Weights of a small transformer language model.
Size: 12 layers, width 192, MLP 512 SwiGLU, vocabulary 4096, 6.12M parameters.
Architecture: RMSNorm before each block, rotary positions, biases, tied embeddings.
Training: 188M tokens, 5747 steps.
Each number is 128 + 24 x the weight over the matrix's rms, rounded and kept within 0 to 255. Layers, rows and columns count from 0. Numbers have three digits each.

# layer 5 attention query, 192x192, rms 0.039, rows 0-191, columns 64-127
114146148127143136122142093124147107121089108152127142145155117129127104121133129142150164112124154129107125092136129125133129134133146155122112138104187116137137086147119119145134152137146135
154132101096147096149128087100135140105116127104104124126144129063130096138139134101136131141106152135113119079087101117106143130086148117123136120145144103134136094099143123113130139150172139
110145059143143116176128142151119134147190115059160113124130091134115064108124130128159135099143146154100137100132145100130125147117124135139108105094110139122127115126149177116144098145167167
115121137130171151130123101103184105171158108079146140126142099091109133087157115190167132137085146129075102101105154113114172141127140133148097113133138108137119162172146131129101126134159115
115175138103117141106086152156066151129095152096127122119164161138119089162145130130172104190143123082143078094109141145140147144133081134144124070126161166150154123142169129177166131129175110
142130106163091124109107149114162165071143116174128171102075120138127228097109176119138125161140100141141133124134118142141196154096097129144139167165096131112077130107143137117166139098129158
206074120122145114194102126144164056141168158112124131102106153152078161112056124177103149159113162133112153111091165081100147181125170062150130091100090178159121114098095136177127152105103165
137097103116121077139156184146083124101105131121127111079068147174152075148149187145179091098090068161108114162162045109239122122090145117200157160141124129118157086116205167138141107143164144
130154134124130136106106110102124138127090116116126111130081140127112160142098118150137132124112123124110163148125121169131123091157135130126136136107119121095085121128126122124141113087138129
103116155116150110105146153112134132129122136118142090120146137153147167146156137146120114154146129184177132130124150110128115155164090144108152128126134149116107132144122093114121121119131132
116162126107131150108154142129115111136139112162151140120145122118133116145125128122152122119116163127080112113122132117129127116105127123138073125155139124110142162137101171145146134140136166
113130108116147096103162151109094115159097182124125164138146137146131142144098142121143101093084154115122099140121094134095131088107155127154123120144132137103148136151116145186175102178182162
118100157141079111106178128132140096225099153127147110120149074137083119145112131132137134114126161158068104121107102143177099093081162135075050167141156141113185164198119160129146111240146111
074172108117149090087137097170112127161210144126117108150126179132115063090145116113135162157189086146133140113137071124156160126165146166111153120158202149104078156103098172128137102127094159
150105115096161159127167121161077098135105159099066099112075082115161088128136143175147047043168093104146070104140157129114129066123116176135069147126145098086142118155187155105129138130189146
101167127106119174103124134118119089159122113108209142179125145078111106176147098103094107085180172158127134120158096156145134178081113096122150124082135121127145086124143143131154113150067115
109044177074123125140084128101115171122107124108150161156130126134160156150086146129154128191117103127157120158146087117119103165118123133178200111116123115104094116183119061115149106097096063
100106114082153103134131118065125101115200154179178164080111105117133138103127087141085142141163086109094122117092127152154076113097082140092061089139104154101116155088138146124159103119135096
112088146150141110164142095164147153123147105086200168043106110150132098166113173109120155108131082120120083138155166140104152074127053073086073144194098101117069128117152056119107132143165126
139087104107125120077149141119107175069111145164147061089111198121096131137150191099090124116171131100088108133104129092138140096198201064151116064141103093081139153122138167112109116081083155
146059095141107057092135100124210144138122170065127095165104099173034110136158159159159155099079151112076102116146134078107078178131063096167109125129168128182181079096161118072086155133106126
123139160143112186091130133141134102143076094144158135075097141142125086055141102119142154150129061125071081149093157113094127157146168086196108118089114134155167095135082100143144074170149127
136123182091096087117119111112090093165097152116076121150094129141162138112119167076059093148149113130111078139125111133114137111107114148111097153200178142109128130083127137126046140107111162
089109149163094093161116127136088059104095187116133122116104061108152163161105093134146161165208145145095087131166141125132131073122153126172131165101066150146125115092132126156073113117057140
140105122165141140080147121128095100115129138103101147120113137125119176198154033078102152064155094090178150113156137117128137167103099145095140125119165158140071068121128098097153128122084169
123089076108155149163108081209168155165153141135129148191140104120089151145161131080082164160140121121083114165103110150121133077141145096103122115106171170132176115154087067097199115152120171
149062115100147154107130129098165120121076072144147096197198136131170091129153121116103082072144151139217093163119103150151091046110145143105149151184112122148101120143099182124155119072122150
159138116170126095092131142150165121151141130107211118150128118185136146093155126122144119154106099128100146144150089150091094104133210153154158113098166082174086112131159180105187150160157138
137136176109167111173123149098163114114090125174115137148067233154157070122148152179121149152148102134144201116129157153100119044090092108118148107185136109196125150094128105097123142129118079
124131102090115142154059176158101114146204145168165190137086157102147133128154092134161143166153133122113093128151114092076122160080059134062163150125150182169138179104137099137139106128134131
094124146126128187094106139136097108144122112112119155176104130150146144128074123091088138019147108171102179121155122092214115093143147115165066148093134193126128088144161158110174131110160143
157170094116176163146109139174136148117133137145133103143111173094183149145127184180200130109111146124158118138117197100067149183057138029139153069125214191156135089140088128136180084175157145
143119098093110112135145111172097118124096105113135180126101132117169122098118114118161126130138131123113139127112165140126092125114152109144097147137097133167103121161147140139136124146117149
089114119119115110128130105126170128125122087125126146126088126122149136155133121123106108097079123173116111110140152130143158112120157125114140159170108144128108112132112110169165121134149102
154136138118120131149115142162134119163153139118149120124136105135101143106086151114144156147144160127148153133124132134116138166132102151157119100118150104137150141144139146115110106143100137
122089133144136148155139121101129157128104121160139158110118133126134169135145102157105097082129126122114151123171149131137135126110109147135141135139110124100098113121113143166112169091107104
100118126131145149100138162117099193121171114099139128130141140100138110128132109129101125080126134154157144100138124105144133127131142110094129119134111154155102118146152112133152141124114106
127137114106147123112158147107169131114099153113129104107148092114156110114138117123134128133179115139143131133120135162134157110089161136081105113164127142136136104103161104149150117091109130
140110155129140191168125158097115147189098138095114101086110102139134135117140119144140127134134127130138151106127110143138143130092148159123154127149132134122142070071133136150142158136104147
112110073135137150131127142135173106099144159027137105120123112125119165127122106125105137137126122106132104129111128109131151134131122119128083126122121139117159126107131076131135187083149100
110105109132122118104160123126144130105152095133147113133102130130183138124118101131134110060090149152128110134130159125126178125146124122157118181171073151114103096098081132122144086135160089
108117133130127113135117118116148131113134134093140111147146126128112150104111091138128113122131118147121117122142140124149117131143111120093097144156128131106135120142108137126139121119128113
131138150133114140147132089141157102115146123148106122137114157119107104140123137121136117153114122138138118142125093139119150114119122128147144135117136104118122137103130111100112128145123139
124104156144145149128123126100130142092092142149124134123114129121159133121145103157119108084113141122145146134115158098165134109118145130124153141142086143135106121151113133143158150110139115
122098141078097146079146146118121173089105109110117131110110113129160116135138130133116116097137123142143143129161180124150158111137152116112115144139099135124115101136123116105124121099111099
094151135139137150146115136131153120153114123093149084141158117114158091105161103155110109129159134118139129151106111097183153187104152135169149145140128125126087143098135107113132126121134156
158150143159127102126120154130161124119122106138138127147136117089115104126142114095116143136130109162148116190101101143143100110147119141142100109121083138079135126128136131139095111115120084
155163114157145135147103115163123126146134188115127107108109145131144086155127127132141143139103082144173142152181127108137139155132102157126140128150118155104170132119105129145144144148142133
166076128099082170167127139121119158112145081111124146117124116131152155101167144139139132105135113149126113111103142129172163159105155095137099154128134170158148148104114139164150092120145119
107171124119151161113132120113163119134113147128134060158139094146128119106152105138128141124143117128111127115153158085136138139106155140131159118086113116097045131117134080136129162111158120
132139143120144115150101118112099103106138125156131156094128112114103131122131114125149101117126139097095163113125134116158153096168112124133094165125145126095113121133108122136142156086127139
133117128122164128146127093119111100145094151158120102123128121104097053150112130119119150143119087101123129124131151112122170089138124111105112123103171114134147101111130125106154095147132167
118124152145130116146166115136104134125110183133128118133122116117141107118140142105159147112115105140110094095108126126113138121128118104161133086130112114110129108108160119132142140080121109
105102114107123168109095100125116125148083145130114155119139119108149124126133137131111152085107110093083100119126136143148183126110159127130141098187144102112112141140085106130122118159119153
183095170119125132114135120153121103159171154145091123102161125097131102158083116145130176142148160114121119146091123107111102149080131103113138143140135146138135108089128123115112108144151121
100133144121133098141130146182145102155150147149096120115107093151128139133085105140172158105092122142107133095093114141129131135141123135076130138117130146156089144151138147089105162150184161
139132124104110153127109177129143140110122121133126104128144147146107113140104133105138141147090118119108154126120141085128120164116123137111134153142098129123109135124136142133106164121117142
116111134164136127187152108149109104132154124139123129130133096104159093129131180137157156123134149117119089131094145089133103133068138142117124151145128170121134160141092128148107133125180105
109164118141151076145180105136129127103140077107104152121104152128112143109156149089149133127102090121135124106106099120166117090113111096094107117111090127113098103149152180090169134146117125
121122118187101095108127135168114140108138147101124115136117137117097117164111141135111092126144135102140149115118128135155144088160108159127118128096157162133068129071145159127138154123127151
174115100080137082107146156153118119150128126062101133153170134117112158103122123139128138112150165150115124103112107143077163158138146150146127129143147170088147152108116125103111166147166111
135126147179127096122164113114130139149116125139126128118102151119155177137088161106141100123170122123125162139137118166116141116097139144143081140156163070117129147122120079156147122133142127
131093090144128106163119150110114119095138129103125158130183115118099142130139148122101055133105154102108162142120102115120106137135170116129149078136136122093072187114082124176107128117145096
122179143153126163154140133151100140115115134123148109184169153137102167148131116130104150123142132127132086096137130086084115108096094092127108113123153139147135137144100156142167176142148129
104174161118126114136122127129096119080140139136133129146154150113125137100157124133117136140152094159123117109164123092134095115113141156130106108085145111105107100176115147104142134166124154
159087119163127128118149107130171144148179139105114156155098134124123158177129136140096137133136113112145120167106130161112118135144133111115112157133091162166146143138131121138126124141129110
100133145133122111127096124127116135085131126149134116139122119114154149109145123107111144148150105140115128124129126127119116125127121151118130122132148092118112108129121160129139119130121151
159146161142094140118143138137071109137110110117129140093125117138135156137089134127127115120083138152097128130133097124151111075124105139135136111109120146083144174142093143144132128120120128
107115140117126100145123121105104142093083147145141110115148149126139114114149141092141130143127127073128127102114108131141129167136149132113128144136126135114129106119140137117114150135113137
108108127095113097127122130165111123116154129147105116140107112149167114102118149161133166121148115089140131151147158132145081124135124116107160139143131082124148138142075115106142136118132085
111137164084151146139093114140140142138147142147124142143128117125141141139109162118101108156115141143116141152090103121158145094137174134174138173147108123099121146158114143143108125119130139
139127141132142139162105147127123160140078103093113115123173101111155137073140107134142113161145121141116117101172148106128117170139138131137126125079074158110139126169152143121104129124160160
133102125155135113105153132113144122164117132141136165152126123109101129161116149146136103150090125105126097141121139150136118121134156137163113133139115157135138147129108115143139119139126123
149109128147131108125148118141139146137146109104128126112127140131104121175107126122142129133140125135113136131090120114103128101169150122113114125137131142161150151127117127143132135128136099
177114148148138131119155118120164131118123126123140135103099116134119146156139113127086081159120134122119126125116123116117154090153143122141140164144149165129115126142121120142129187107119090
160105165140139110145147103120116127165139146134118150116145158149107116175134141139127098143118112112128147133118110131108144079159126118102093104136139158167127122152122096121133157125106122
133105137144138119127157123154154145156166117133120146141129151139096084148149122146103093093105137093141164114147137095104141109131157114109130127124156138150112160120109096163108175062072083
125063159144137085091135132172141166131124125127141142121127119124128140136113089084117103140123135107121130144096083157132111118161099132134118142187133142129149117100098183120139141125122097
112158108152113129131148136126118148084153131141135136103128152155118178114110107128143107181142114113129119125158149170130117125156140117124088161092162136091171150126136123104125135093112061
108148090162160157077151098137145119109151122111152160120097112121139147112152130139127124119123114110125102109122138113149159126103135161145138112109125135111143135108123097163157086150124146
125136115120138135145139120108110093128139155132129116121138072138129122138105153108113103122161145140115163129151130092112104126104120116137126145156119137144117157112145118144158156122114109
107089082113149157122153131116129122115123106121123150142126070133142131156118126056151126134116135104145114111139151152128114126123143150129093103138126091106145113142152085100129163152123129
148134130118136147083092129128108112086107159114113166118148126140118166118102116142105105137159171130140133152114137136142126107079080111141102111148081119087101158169076119124149112121136088
108133141145138150136105143095113155203113148119104133131135084117165140136146104089095136099131179120117116107105152158112132117147141098139141110153111154100105155131156109117119147147126136
113121164096122119130106112130127138152102171152113116105120139130154137131109122112132140112126112114131130133116128133128121157173152150133175149143082121126135131111132099138123181116139102
091128143090151146159094090173140146117082125130144124131102092147143129123159086123064169162155143096123154114121133144130128143115149127150138142102124118118093111097144096133134162119113133
110142141130088130110156115131137145110134125107135105114124121064130125094125090112138133143167155128137109156116101092105170148133070067085126114139142101131104123155128122183162104128144179
115154112123096137122133139118162134095143173127130152127121123115098098102107147143119127136128140133133148135117094142122139120113106108117100102102088127093117127115123115159056135144111159
132110150155130112129074133140153103123112091150143098089087134146114113132127086184104131124148119127099090118094105122130141135151145136105128092111132147134119112168137111108169144172131122
128151146131185162114110095140103127127135108096148159128101173136077126154118106157104081151136169124088117123106139118115129143163149119118117118131163125145106149130110142090129111121173125
111122121129108134121148140134127095133154160098125106130135100146083111130106138136133159136149155177129157082145137158149147152138173151125172105196163140133140123167081179112177142094161135
139102093163099105116124088171118131149104155133128119093126104105123117117116117147090156142150167129119142110153132115136159145147112110133128133148167148117124104128121131101116102120149137
127136187104156123113120132204123141143163130173137120145129125133144158142170102159135135124137119126140111166127112127097122110113149119121129146110121110190099112126124162103132118141138104
118159122147125133129114123151109129152133127110066138155154103103106145145102102122090132091148139125169137085096126130154096113146115119125087100126142094103125122163183120134149134146128108
100131108149147111130139189169146132109158113154154160103138143123166119087105103113105161158158129130155138130133113135166165126122142159156139143164105102132144139106140126149181117138146137
169100155124119148118143136146140165078164151131106103084141114133145148128149117130134123159104166120118111123102115120054121121133107159112149130146133119117132132115100133086115134130147131
132132124107112109156150135148152139100127139150123154143118119154123134116145123133117101130127126147126108116154154112098115108099129121138154159129156160124117119134122132114119140108130122
141108089132124120132127160133152128155109157097102105148140138130107103128119112105158152096116148136135120155146114128116130180164121143163115118129115156123146101112141112125135108150165110
133141095130142121110134111127136126131130147109111159131151110142151136138121138084165181141118158121099113148119120141145127166143160106124153156157117140123138113099152153142155146126184153
152078155125096148105135113137127159106199074097097069158107116138107170105125079144120150087158129133134154086129156133141148131125114128069139060159184078158135126142155084098102168108090100
136109141107107136103111149176082146141141097127091096149143120088132076128123089116114143111118110126158143123128167145114149087172126116068109084134136091146112144095136139123103131134088115
126122103093135130142124143164111127170167137124125122142120166097132118114171090121128169130109142111132132122132129145133143112086128101126148099117116121095105126116142154178135139091123170
156149096154125154094085135128140124177185139132141114160137097110098106121124147146138141139159150142118111131089100115070157082149155105149114113129115140102119142145109168107152110151141118
152100142132155127101160081150134098142114112154103126096135188092155144122141113103143113102098101090132156108146151137145157145162129133135132079126111150091141179103121144148129127139139153
114147141097110141111147135143132130140101130119141137142126139132105145123136141131154126095083111129150136145138141151144149099130124139135117150138130165109131111094131102119128128130127116
116149126132107140141125167123099143117118118119129126141121128109100112118135121142122114109142123103145114113126122127127155097084152135123136082130140111164107149157113151122124136104131152
164173123166143126100137124142124097165090136162103134095112103121141113146176153086148136164118105134139087151142089124105131123127172092152136125100120123119118127112112196150171131135142148
111143108160130098137154094069157118111059135153135133134133161147095125131139140146131152130130170131143103130097112160142141130115088116132143148137085130120153107164178159097140114159120129
158166145135153135110136165102147132128153166123120113133133108142107131130150082110131088109128145135148111097138128121138146142140116138134119109137109150138092085129137085130145128108107115
138115078091110155116114136096085144127098151108097103122167152121113171094123117131118128098149176128109106101118115110140137123113126160086110085097176117121112135119112178122139156101112168
108160149133145136093179142138152088169137047142153144096116119150105136116115141138107123146107169114118127145131139106121157117120133143095116144108104176107152108111110123120113123166185131
081133110118116143161160128177127118131157129099132118144092120124172135127119134146154132112145129129113175097117145109102122118157136119124102084106154132107115132107157080130115149104126139
135072103108178134150128143079152139126133148147117112143134137116152108145090142129140137111133123116136155091117181112131120168155130113145096146151135124130170108118107158133114109105172131
093133154152137101139094106105089169114131122117146108117147101138135168100083140082106107143098102153123091149118148141131121117142135101132104155145169164122166103102122141147148134129159125
123110158136121126158140127126125120141148118123122114110135128121137126124128089109121159150125090104099108122140149100168121121168144116154157117115164137101116113114084092097176078132165086
111126130120094140119080135109137114102122114142143154091110139075169123146128165101137112138156116134150114157104103109128117140135169104127124094120138189120114105147128149139147131121122140
145073130127126108087146117100162191094140110106141094103102141147160153138111098152110130150105107083097161116109120138097120119124133120101119162148137136132151115179133106128096138137136089
079123109133151097144134120152109177152162112142121188137097164092159100127155129124152159153143112105124138159150095125124145142190125187152110126110141140147135138101146122101145132090174145
149130092137110110135148090100113147109123153198131133104080126164104206126144120118086107159099093156122160087138107126155110122121150162177110121134134113048142149154143102170124172141152119
133135123106155126148130079140142106110166125130129124110121154129149121095112118161130175106136144093147132136109154137129143146108118116113114161153113122115126110129133123131106128098169115
109146131113167134138166086152113155079110140138113103109107112094138157140127091112097139141131100095133139137118107129149123136138123107121117138089147140100091095126087155101135144092126141
151114126143143146122062123190149163122099118145118127142135134128141108140118122107121123126116084162194086130123110151083173092132130145089104109125110140107104100152160132122076119128156110
127134181133114112124103143146097149155143109182133126113111120146066106110148127098163103158114109150108143117139117100175151123132151134082127082139150103161101141116074127087102114129125126
121140155132084102116150177145104125140152079133138074133159133144128156095130108131111122144107160142165110114095163078142150126140115139131121127107130125105080115089162108158100148102153129
094110136121116125110146160154134112130114120139125111106110129070102092123099156132159155152092170103132129129131136170122137142120138120145155100141103144171157121081142106160142096097142100
142131116143118106159105155152094143142097143149105175177167143125134147156102083130135141085137155117137138089152121103171106145122121107135137156099165104118115100123118110129157135151174134
124167067095105070130151153137152143141098133107147192065144118138119177104119159141120124112105134150196087174107122121122123145102161119181161116140122154116123119117133134150098116136108112
153101124112134174165123159088159124150129128161082097121115170102112110152108152119131142136128090113118143114128132152110140157135173135111113120116143142136134125105156155129112176156154087
104158113123104131118096130142093132167097118130149129138114123103152124114133161097111099114125153113102136121139091156137139083097106100091131147109159149084118094114122112127152167108115140
135152149136126143130116118155126145170112178135135113118123138133148117115113111114097139159142185114097120120154103103160122136108082139103127150120103170146142092084118128125167153118128193
116104101097156108080155158134145116134152142126150101132154095121112135149142119151139131126144121116126176122111155120110128126133130136128161146157137104143144125134136121102117143114103079
146121140160085142152118101066127124123094072169109174118125155156159162100105125107126143109123147132084119127157134138167097113103106154143123160137072160100109111135114147170121137119198118
147125161138143098132142160147112171112118112165137178098143129144172122137151164125112122118129100142098114122132123132158096140160158122158121141165124109104170140124117146165142148139187098
159171177156114142105135149124161069163183135108112120094100067090102081138153107126117144138100219169125123119100079079118147129134098136101090144108103130139172096113112125082160118157177149
144112100134133126100127127107157121138130127105110126122152077182116154117135118143139139155125181153159148169121091129155094134115121097152091165148115117146100149103125117115106139149091132
124133108122089134110083139141103115105127154106128099137164135091105115170105106135134109102119117118142128126135107142113158152122108107131130120150121112164046115152130143128119121135133148
131150159141144135164139136088131107107135143129133077165106143128123149155116128137115124135115139135122188133099145112158090126125121124121155102091131122133125120118114142130131160180151154
116124072167168108121104142114123115113127154120163128144096124149109113156161134172091131133135131163149157122112165107131116148145133138137128131154122118138112112136122138088122108122100141
130096105148132102102134112142138150118164113117145162133155125174140106155073104122126110142117118133140101113098116144114162112140138112127134134144127141105166115142141119121107061127155109
130135146134149125142116162125081128161101134164108164121136124105182122142164164094156135115132100141119107156138132143117100123136152125138132109134147133129124147137125147164141159165130129
156124134096085119119121115135128105140096127115124132142140123118138172116147091112152133092136094107117096142112152145129170119123142095161128109154129130171112065120133126134158049154122132
094116125182144136153105128154132105113123134101118146196122119113142172153162148105155117145106084154134116128173120143077114141111098131163142155147115133084135123141134162133117119145089146
127128117139129118107083098132109096114105072094084134115107093156114189117094096159108164139054150153069130083141131082129170110122148113140123116135098093140079175113118109117128155158119107
134107140089119143222147117145126125160147122135109110107115111102182100104145143150113132160121173107141133115114109109137124116121103116150102133107119111120128117147142130118131115181108112
072144101142125138140156161105167165143115123140122123166143079134170174126101135112150113105135124103084163175126162134134081169097141138112162140111136178114130128093149097123092122105156128
160146142108148130097088158130143147111143117102152146101150113120139170119064147113150146103106145117147150175119152110136096141150108148112106104121119150120109128149092164105145079154125086
151127099103156136107119124128139126122078158123135115144138118118123112165125139144088136088112150173114127125148126116132105105154119165106164093146096178138110105117088146128121093156148125
124095098132096130090175117093103116110144108128093100138170122145143164172136117099153135094146092123090152125176127160083105184120132147124124124109120118113131131157151112122124116133144114
148104106141165081126147131149139155108136111116112147169144127108126120127116169096092140125136095118136105151167127160118108113147128170155129122183153142154186112112164135113161088133104144
144124138109164139125099095119125089149104107163136159117097139144154137136106155153117114146146113133132177145152156123125147159125140116112137149122127150115160151163132160154116166137052153
134077105119138164099167164115115100118138100100127139103202140107110125129124144098109134110137094117132064139114151113108105131126129163132115143115116098120167111152127075133107131059134065
158089097144114132164144148130124142137145127098072169138132164132144155159092154124179115097181134151093144116160159172115093133150155158105138146148105122143141165100158107125119142159164119
139145139174135129078117089135154124118138107168121153133137122126107127122136072128150059117126103116156152119100097114155132125128111096137120105141162121120092160139128123117139139164082113
177114077147105118095131132156117078123098116083149156079149084097149133113178137113196115159180163147121119145130132131106149122090136128153111108109106177120133127090135176124167076137125126
090122078155105170181068103156088176113068152115142119100134107074140166129133172084134119133144083134153109108130196134081134129173129152154089144127109099067131141131118079174123113080067099
076107146145156147121120131105139084133151126132137106176147150127135063135136147118138135112164128126123129125138127127115112176175097130145098085120087115144113133136122167107173157132103116
088111137146104161139112143127138150123133143131121147079105082123117116131126147099149175133086145163125112130092112100135156147104136119112160104110144119171164093084102118146112068184145141
144105154123079133101132117100148133169185093135117158104148131146141132090117151092143155124155103150135164131127119158136123187092149134131144094118177144104130118116070156114120101150157135
179119157101098130133142132080080146117105149169131146130142137128135109128105150079133147129163111164117120115115081124163128157131139146109125133125142123127111147129084124136127135150117123
123129118173138148146136077104158102114129167142088113122120135146140167108133180079104132137103165114121122141141128179096147128108107134139149166141130117107108144137103147129134112103139153
143119114136137115162113105114154099146121139130132145101129133137115102123094126157124107135117143124129132132123136119130112111114147126125133150146132110102137157136137100140106135101126109
114118100130115116119142122132164119124121096127139121146135145139105106135099104130163125111136122116149147116099139095132103135125162109127130098150101104140147145115127121120079119136114117
082138115117145104124125165132080133143112132137118109122121114112144131109152164101122141123126156155098114097122134125111143166122122142122134131113135116118097074108151154119123070118176144
129144117124132100153131115109087137136108123123081101136162138138141140125146167075137156133110136179105096156149127143081117131164142143165181121057140099149166122084144149132145073131197152
130101130148115172148110162120109138120113102143121165130125086097116097106099111180122111157152138118115126105115146126146104106141149112117091124174135094100074136125111127155140197112092105
082117112116107146148129141123119092113118094135135163095095137138124102154120126134089137121129172141110127105110151100119174114190119163142144122112110095140102159136155097121132161074066124
162139131131156159143124134118142114125129126169099124113133140144140165120138129111143146163153156126134176121120124142132099134125112133132146115107106132119113119116149124144109143133136083
084082138146147120128141116139168129125111147167127114113166156158149120157181125163127145097123160121143122114168128135143152139075171145169166130142120162122134112109110160102140144128153139
094145116092151112183136130157117120115132115143136129131145142130154119110083127117152141099130126116138152122154131118153106160093141157109111112119160137106138121139118141119105121154160134
111160157118146143150089124171082124120126162167118133108141140121151094071136157130136136139147104139129141117152133113154144132139144140138157134098147122129106126111103143134129107105133141
145148166111162129128113102136107119122118129151108123104119121123162111142180161069124136124124120133115130142164086136114168114149144164139132128138185161100133134083133154126135127149150126
121118145107147145124127158160145104129121128111121127109122165127147118122128112129102121105121099122133110137133143117092138109124125120133115114097135145141135138155105164154160132118129120
128120124131138160116135126112162135147135133108121159180153107170087101157068120159104054104126176092121149102140165102128068105117124138083109097138134114120151167152122142137056170082096115
104160145154116127134121115108114154149130142138162102134140152117118146119146102121144140106118134110101117090143091123153124107157110139082129142104129128115122114131108155114113129117128159
062141166136126095108099110139122089131117136183085126128185129104134091116133147150115120120129149158076139152130111136161165136073143167144113111104145123118125156162112151108141097098138118
122152113128115150155129136105138115156130134106162134134125112131131134089148116188151133123130078143105143135129157137120156114119137130093133171098110103123160153114076108137089103086112142
133166138132116135098138127105159137106135134107155177142136118138140117085139127111108113108116113123107133162134158115135115082095120109126158137144113137112114107138158100127132126135103124
125102101143121139134137161101083137130142113158192081144088134077113102131127150127119146117154116157112114139133087180090184139095091156170141116134117132129107104127130126136118118155087129
108119172108154115139124119143149101128140160150148122101105138143147091090114118115142122150114135130154140124125127147107133111139146110131141137117144103112109129153107120139117116148077151
080142138116137131105156105194083098141124138140148128135132100186144143135141122121153162152102135117134133107146124134132112160142083127156140124121169107134148131124122134108136149128115121
148147152146122121139099097126140111119146123134155164136135127135101120135111170091081138174127118156156149135156121089142106121090123125132147123124161096138111138125080126109118155115176133
151150118109123117121108115100124127121122135114116128140127138123134116132103156072158081089138127137110139130129105155155126150168111129124117128111102148145125126142087116130114143130127126
159153146122097163152114134125107161140097102126103135108094085122136083111120184147155144143139133142134116141169137133174117162115141145140094105123099138132100127132126134092149141156151131
116095136118141115114161122118113152128112148133184121093185136119169142120134146103137140137163136094117128118113157121128115152120092138157137133097148170133109122115108108145121124136197131
126147098143125126146108168102149144148121170127138120103134088095101121131127105156145132163115090127147119127106136149131122164111096094123124111126128152151132121111128118140127114081118118
169110129137132154122173113118103095130139132110121151146159094122144097131119086146133108134120093164111121114155133135096167111102131121148138124150144136124099118094092147117120117153113145
154112143126141116124100151152147140123116136111121125146099147125115097126093104125085103131139121145125148110121142129119114107163165152113155123156140119142131145104131129090105140117096147
151098092146185120100159150101118171146116123138105097143144117123092117140117116103161136124111164123112117158124122136090146108126116155130138120151108119175132120134148130148134153109124151
119142142123143121144125161116092124139131126158130151130119139110144094110130145130178134163138123112126130135108127150145114136128142182129100134172108141142110148132082099140128130121143135
118105132136131116114135134118127155138136128142117090139136133142112136130141124139117123133144090123138131147121139067119157127126135158110104153139127114164153173127117094118123124147107135
165141164121163149125101145097140120085101149156148153157134160137096101110120162154138124126134113123111122133117122152147100127133119096142132167132135167160133131144130115086116163130100114
120151077093167139130097131155120146158145108150140082108124134119113139116100132105145130131142109155131119135132134077138151098139134131159159105097137115155163132107121142162159126107112123